{"norm_eps": 1e-06, "init_std_qkv": 0.0472, "init_std_o": 0.0472, "init_std_up": 0.0472}
Each number is 500 + 50 x the weight over its row's rms, rounded and kept within 0 to 999. Layers, rows and columns count from 0. Numbers have three digits each. The size before them is the row's rms in percent of the matrix's.

# down: layer 9 MLP down (transposed), 192x64, rms 0.164, rows 34-89, columns 32-63
# gate: layer 9 MLP gate, 192x64, rms 0.192, rows 35-90, columns 32-63
# up: layer 9 MLP up, 192x64, rms 0.167, rows 35-90, columns 32-63
down34 100:484478418489504429458461440496442437474552586524464532586379496503430546512533521470494613512513
gate35 100:522457503467474464514532445434453567574547526531503595522464463533493529435548489591491497369466
up35 105:468439558383496465533556475474438504514462530528452475590388486555437436527483533433472557541460
down35 112:489481493456541470564477477459454587569524564518433523434432521542541484481478558454434496479474
gate36 110:569508546493541593513490452528476555522429567581466497534513488546524485472574471544456537495467
up36 105:464521417418466529479451474547473503505432515581479591478486507617582490510678532558495423480444
down36 100:399442559454438481428468551424527524530559466481560452395510461572613499441534506451493425520521
gate37 094:410541411524423468540442462554416474485597509503542563534495575460516591519505440480536519525426
up37 097:544406436456518396506473449425388467471513497472578495463483529499534483494487455521433563593555
down37 097:378514492536502457576644467443535527472449544455556469570410471531466454410498553529493514428573
gate38 089:507552423499512473495451469494519521520533518441509491475505388540496521445567512470476504406506
up38 100:532589504486526566472469417512513532514554435576596563516455490487396439506485507420477545507494
down38 099:448530493477561457500379500542615406544580554521482561466536516485454546542534464517499395449566
gate39 121:500515426503474377564536537434405599534482505517512494546493466473405476487529571480516601466557
up39 103:498499572453617483459502458517493615541512537513478480541502515534565557424513473486443569539450
down39 101:470440475592526454571436489466492478481518466471343483561530466411534495520589536430518533511582
gate40 083:418490508537592455485490584552498472544500345501475470565567508427497510468480474457586397516490
up40 095:550498485480524569507455420522542459376484492467502473562530515507494593516493474495474530482513
down40 095:423430595460467413573543482426481476537491536470499486689477458534504524497488533540543460458508
gate41 108:473552520440467492450466463484452573491459490514480538572502467622465569423504485505454549505549
up41 090:583424495455471441610532442512509512537519544475513609466509446574500480503455498434537485474447
down41 097:474471541465464594538503505526406524437437510443534380552653519482437437507583444454553473520557
gate42 095:533511601495431494570426600481469396497537539471453499523451564526399581530485584522462501494513
up42 090:571378520499478538533464432414465545535528476506482480480477522475551529553466569511525551515480
down42 086:408521526509540505443553585511468487416470465516526516413523483445522589440558495462448466567493
gate43 092:543483461486470508510457593470487383510469370591498501488549483533459531484561528570515486522503
up43 103:483463517511586452548490432460486462475475561570557523516471550583543492473494529594433507470495
down43 101:467564451495442523515513616522469511550494419500522485570588432499450451495460472469565427515528
gate44 098:489453440501471507531457424432556515452420509456591570565498475541544427531455425443455509531546
up44 110:535485534422443467478519601569483484557545522593406449496477599437542438563477526473461565503438
down44 110:484474452505479492494506488506502395527582454573530547522462492447443481474591443524448379498624
gate45 098:582501612422549436516482428515507577514466519493477574488480445524531457531382618493537524423516
up45 091:489458421445561504459502472548540500387476447530463504506511441529517531530519597469491525490525
down45 089:512453546491533524598572467567523581478546444539456511425555443522633469508512504479437472444494
gate46 101:507452475615510497543476563512471573537435582432458566492527481498514574459607523492525441532497
up46 105:538512477459481541441510576496523446484545474457459541465559518543534358542499405541588518576509
down46 106:555492502482478521470550486407501611485394501523379502516474574588480536515577493446515495470493
gate47 116:569516561430421490578550419524502441528453559550565579506540467478483447485500477579478518425438
up47 107:493406511561462462485553493439473481524536579429428438489498412536420506549546504439529476623458
down47 105:644456576459400501550468459532435537564495525520558572480574536441586435551464492519542458425395
gate48 106:403502496510448475447510558492526547484612537447455535550436515516448443522486509608404604510521
up48 105:459495425441486519481427483426507526519491465489470465543498521534540538476469468462569490451469
down48 101:460572543599621534492422503512494603450514619491440443479588474585465447488539537486476567474440
gate49 092:461431498436491510518561416474543553502544445545517542525447478478454498497479539553458497433501
up49 097:516511524518454491504457514501397433570439589527511520564448512651424459438518486441469567466506
down49 104:479444568447528467542497339494523544453430548550465472475406514513507469499555575481414514486502
gate50 090:584367506556505447482544455368405526461420498483522467532452476486452522482520566500505454493570
up50 100:583496459531509461470487531415492553469506458533473559555584497538516413532419476449567523481442
down50 102:564476424423464550471526522509440527476480557483384499472538544486449451521489564534450501517520
gate51 087:486586489508552469533532500456487552527483462430391496449560548492439544394535521585474448564471
up51 099:437476505526540493521420462567488494627479570550491479508532465625428538441546523521526449454508
down51 097:435551499477459531526554541499417461452523506469501492519543471408519442566456494459583558608496
gate52 098:518449586419517477508475468465561596597535511554501611480537370443528486461411467470434501466490
up52 101:552468544523503489534440527490462452472483606487486528503520627524555501554551518457476519482587
down52 101:455552520545428499507590427476486472551486455515401512638488492467466493520376456511482531462494
gate53 098:434509575489480401609455531490434554513437368475555466467446473565502456559549570505536490519503
up53 097:549591335504512545482538471524497533560456525504507487428502438525465543476445411457494465493548
down53 099:507489529537521461592480468489549353518549456491572474597483507525523494563535506439541556438492
gate54 104:555449539473555537500416453480451443586522434488491557548443491524510542536505518420457527570530
up54 103:497563534418520444512507525494457465454395589512523470557515548504416395473450458552473448534542
down54 106:516478532521533558492472469431434477434419470443589492567449599521397491394477446491440518506536
gate55 123:570479515432505485387485475504491462446479509494535492561443534621415543496547572549472474517423
up55 111:449541515520542541471478471367451497502576501531594579443554531493466556508446533524566590543506
down55 115:556454459415606389507562399554505486466563517513467490573540549525484546506545522538455535424423
gate56 097:507496490479503596520519508378511588497459488512475481534541451465463492431482560576474447393476
up56 099:491492571452452557544433499597558515548439618477531515520543575506442532519519452388382528480493
down56 101:475480434449625525586506600417395508501466432554520523546408405533495438450447499560464462469527
gate57 092:476455533445515476594512465445513514555492440520507538456505483488526472459457603378526506559427
up57 102:553514536517626530561406519521531498473481497437509401536509578514433498543490420482521440529432
down57 102:441614514501432482455573441463503453455494477520508460507478463380422534489595471513490529520449
gate58 087:443531521435477469448490477528525436571461519430574443491520439467471433502551536522579396514467
up58 104:608479566600476530440443528467563461555517456462578552521513437521423527460536452513482536421485
down58 102:488536468457579429507468458524469485529556558562480474499468506517447517487491581516532582473453
gate59 102:510485530473431527611525464489449572454503473509466505542491539418491479382566457535498516458420
up59 095:560568465486625463502494478498501465527456465405495574538471498506460552536361426529503477447521
down59 097:482533539539417530556584450444535533436470501461464470535464535483505515405636415545482541562536
gate60 090:546573521463564503462536476424591433584489476528452528514475442463496451491575615533521455570554
up60 096:485503522457475497611483521523413463523437580394545465398470481555498521529541536493506495530553
down60 098:470516412462408526497548492499476476486395384481516481573482543543607537513484511465569485545452
gate61 112:535456522509531543485426539432474442531551477565544589556508543541469402514581536571549471445467
up61 097:371535463501543460524513457491434579438541537519536447465492483533500553497478460511496570491498
down61 098:525518513479460632511427559452572512510469555495504521533414507500499440547447439500372448492410
gate62 084:493519532500385532565452486497488542486527461541503425497559453482596515413502539397451515444489
up62 105:489518485535505533469505587555531435426433435606413493531438481545510519561496520476562490515458
down62 103:423517505517590463564484554489586453428543573472632420457630485540516554477528451530514459488478
gate63 095:491528467483592532550509511498528549569434462533476516530458585473529453508489552525416497458489
up63 096:562516535503471588466494540429425408518411428518499397491544523543433605570544459508483453406546
down63 096:481582440505529478478571525516473523414431459451554564556378517442511591552603568480488443513477
gate64 121:457482533521438492513502561424418629571514472516495490492452470559465617434535524592503517519490
up64 105:462461599570462427477445488551432511382481556542485434532545504547486614513499505535505543425463
down64 105:515480459461510443517515602446552504548500498533651540437518503436499505466560437615519488499517
gate65 100:502412465536475421633598489434462448528548518556435564525507483469513522454467499541452510544562
up65 109:518470505500487461511577449528530471497585463420421481583445578439482556463460504395534477504610
down65 111:460507570540552478446470469462424527524407494553598497316493427601443512535510529499436569488487
gate66 087:557538482586536567469539516529542406469518557452534382472545522502553561560589485530500547468511
up66 106:453592507505494434434513502508498524476432404563545531478527570454521455507446480489629441604529
down66 108:466477516507555473508461514471489519575560616561483503443519459539565491496478541451398547475479
gate67 104:489466520406449531556527457475470435572606511491547472498526534515448538430423504432502504488536
up67 102:533474619552521454515508440506429547442525558401462553454577552449463510444396446485512491416492
down67 100:484558504465553568593363526439482561521476502506488497712504534525505447500510530502514477474492
gate68 107:510487460387415494516472506490426571656500478496444518527439517506499464545482568413488473607543
up68 113:525412494611396477545447444557523578545497501532444453494525572533478483494482510512439458467573
down68 108:572567455497448509481387511493489409575549536484416472446444534499503487458504468523559584545574
gate69 091:535501568574525540515532452454442454420514567584532509514530549569469498482530462475344459483474
up69 093:568508484475510523477527504414497497506497584515537439490480442478503504506528478542520506404563
down69 096:561522620542535588470528472496436480406473432428488502480520444468428513471519443438501487492522
gate70 090:445543550441483376528474418449450585576557474493502609594497504515473529531491528449506411497498
up70 093:417403507502561495522511487528483474534571474484479429586561453511518574453506496648512528455469
down70 094:502579497508540495526439483415471570475562566453543538471469506514453519550484533438553517423507
gate71 104:511481504537514470577494523485380564491429541559548488551458463505426528500531483513480461514511
up71 098:532587580518401508509481512514461528386462457499534432540488509559507523524521542463447473489566
down71 099:484460514465407495537449606497409524515518459537421550466498620398441479490585493572547555501494
gate72 109:471463428461556509471494548483470582559474538500516503620497517404524485522508558510477468409496
up72 107:456542431468384514425520506513427513525489466442539545481495477550566440532545536461514407531541
down72 106:478566536548472480475456445439527500463474492586420534472584449476624449509474488499441428479551
gate73 090:462427392509501493559569437478499572520564484527489469552486533470469507543549535521445461360574
up73 095:475468552481479474544516477529458535546529540457466550515545488507509504430511586504431479626526
down73 090:540556477543457513518475475483483458421463558509537498464508498475476454422500526545505554429565
gate74 100:533554532455429452486507532552527538472488488536468572476478495511485488377432508522518571516516
up74 104:496542468467558460354442556471460424449358515458490494491530554528507481360471481453478475506527
down74 101:390549508497463527541344440492496531539508517515450528501419466512454429601530521487544550489524
gate75 092:457410652415423558602515484535485405529574575551478504543533470521505447475471574484428519480485
up75 093:524455520383541503493511582536524455438527508521509526485410561503482474528437547486427586539529
down75 091:459486473476499466405495540422519468499447503479479470419613481433478539454574498416476527500465
gate76 098:422528553436422499448605464486452465494469535468491510470443510517548499513555503588494482562470
up76 103:494528510586420467474576521444557550570488463426529583502507529484484559468545452475614421470487
down76 103:489562551480625522482525390524474512457543555528549459534374456494499457428530545499516525352563
gate77 092:483522633526542484466510465472506436480491461520469499550457496486481440415633492437486501468572
up77 097:442567555613452417453475493589593513473442407555480407505566507565496469462567545518472522570519
down77 098:467474484537617472481461520536592552411452536550440562408519487552500462478508535615463482507584
gate78 109:512537542478449496472494386429504519496543547486574595471496463508421468518519560424508551503451
up78 100:524593523410466528550454511527487519550524449524594549522521404434490581549510517479451549411414
down78 098:550590451476441455416509526487537407537525519451538477356479478534467514584587546544510551556483
gate79 099:452430550498457471527565608458490447549426493499495494636503527506411464520482478444566578532507
up79 104:463499492499430568506531571491515446472489530507467538463515593568507406513592464575474517460624
down79 106:546517520473547494514482545566633477436527498471529468573614525583472519551469500467576497387442
gate80 096:462481509502517500523452526442575453429596539513522460513551460508479413541457544534479533489481
up80 086:418500495508440388458454548476544555504571461492527654526489524537540524479521546525516538555480
down80 088:551473454562559529329484533529509507485521591613593438480482568511518481512434541458488465493512
gate81 099:426446507442461533496560461508434553437531514655578506487480556529489609442493469499403483498461
up81 097:436568521491503498409523474577630525561526443465420423475457482536496517493499524512434486476492
down81 098:511502461593420452498400491439468583490497494561505488444449493445557490457471595504473481545472
gate82 100:514451534451529506474511501503430528495598505473439446452525575458476548449592505591499487422363
up82 103:461489485402459455471491521498537469511464442469539510535520504505531389436587453490498501603561
down82 100:488524475505507508499349456404492505574531533594485541524515539488397399567489575470541587546461
gate83 112:513537434436547491474535429485474550416522438507411583510447426483461447539591614538528504491329
up83 099:511496535477446512517501462531499471560577444491491543432476468564488556598457420575511586548502
down83 100:471497461502517530455521445429524495541497530538443472483497540503484467542538544534490515593598
gate84 097:490513519473445500507479535442444565564509504435553433544504470473512500446480467568487510513365
up84 098:539486507563437594558484477548527473519535464489502465540562485435522502441576529505499528573459
down84 102:517473457570514582436466460521459472476462465493469511475397526516470492554481534492430495509573
gate85 107:594510486439509385555441525459425516494510507555513513473497539515490512528568439531522509476478
up85 097:600420510488429524496435593477451523514373490514407503423551456481454478486621471510586477450551
down85 099:419554457602564477461526490433436487519409483584481512514562560595502415571494535531451487585521
gate86 098:487450430449496471608452467537471507430490533595521559495563519511544400503455460574509469417595
up86 101:455362547517495473526523586551391608516456543509417502518476527542562509607514471448563488474457
down86 100:543520456479531454459426512566578478505504557411563509404601475493535503481501580522424439438533
gate87 086:463502496427528542513456473501529397574519533500469580566459530523516488578555497485465536484397
up87 091:548499542469481472398543423472507589519424572575526480387490536547473457535524502517456457492632
down87 092:494529490550572519394518671479482476463513458525540497515433533499554583555543427545516496490443
gate88 103:516489490571523395545480444502478464487497471606476477574483473460492577502506474504526474499593
up88 105:455491447485485550461532333512481468427518457559546430536479572535468598454561480475508513515483
down88 101:471494478507412495435478570483479502504518465436480571480466455571552508555545518543491540506407
gate89 091:562375552429399487508491544413460530527493486558511470557498500466519536482507568577482477503541
up89 102:537547439458519545490530572521514491453469532398487484444549537525492581519491582609542472474532
down89 104:451531524531608449510462461525599428443515485534581416434510534488483497538493554510510484537428
gate90 088:600472542524529518443476498455464422495548513567498576517400515526424460475520502468526554545513
up90 097:442543489442523425517469514504464488494524416507553635504582580560598478520404564524390466420488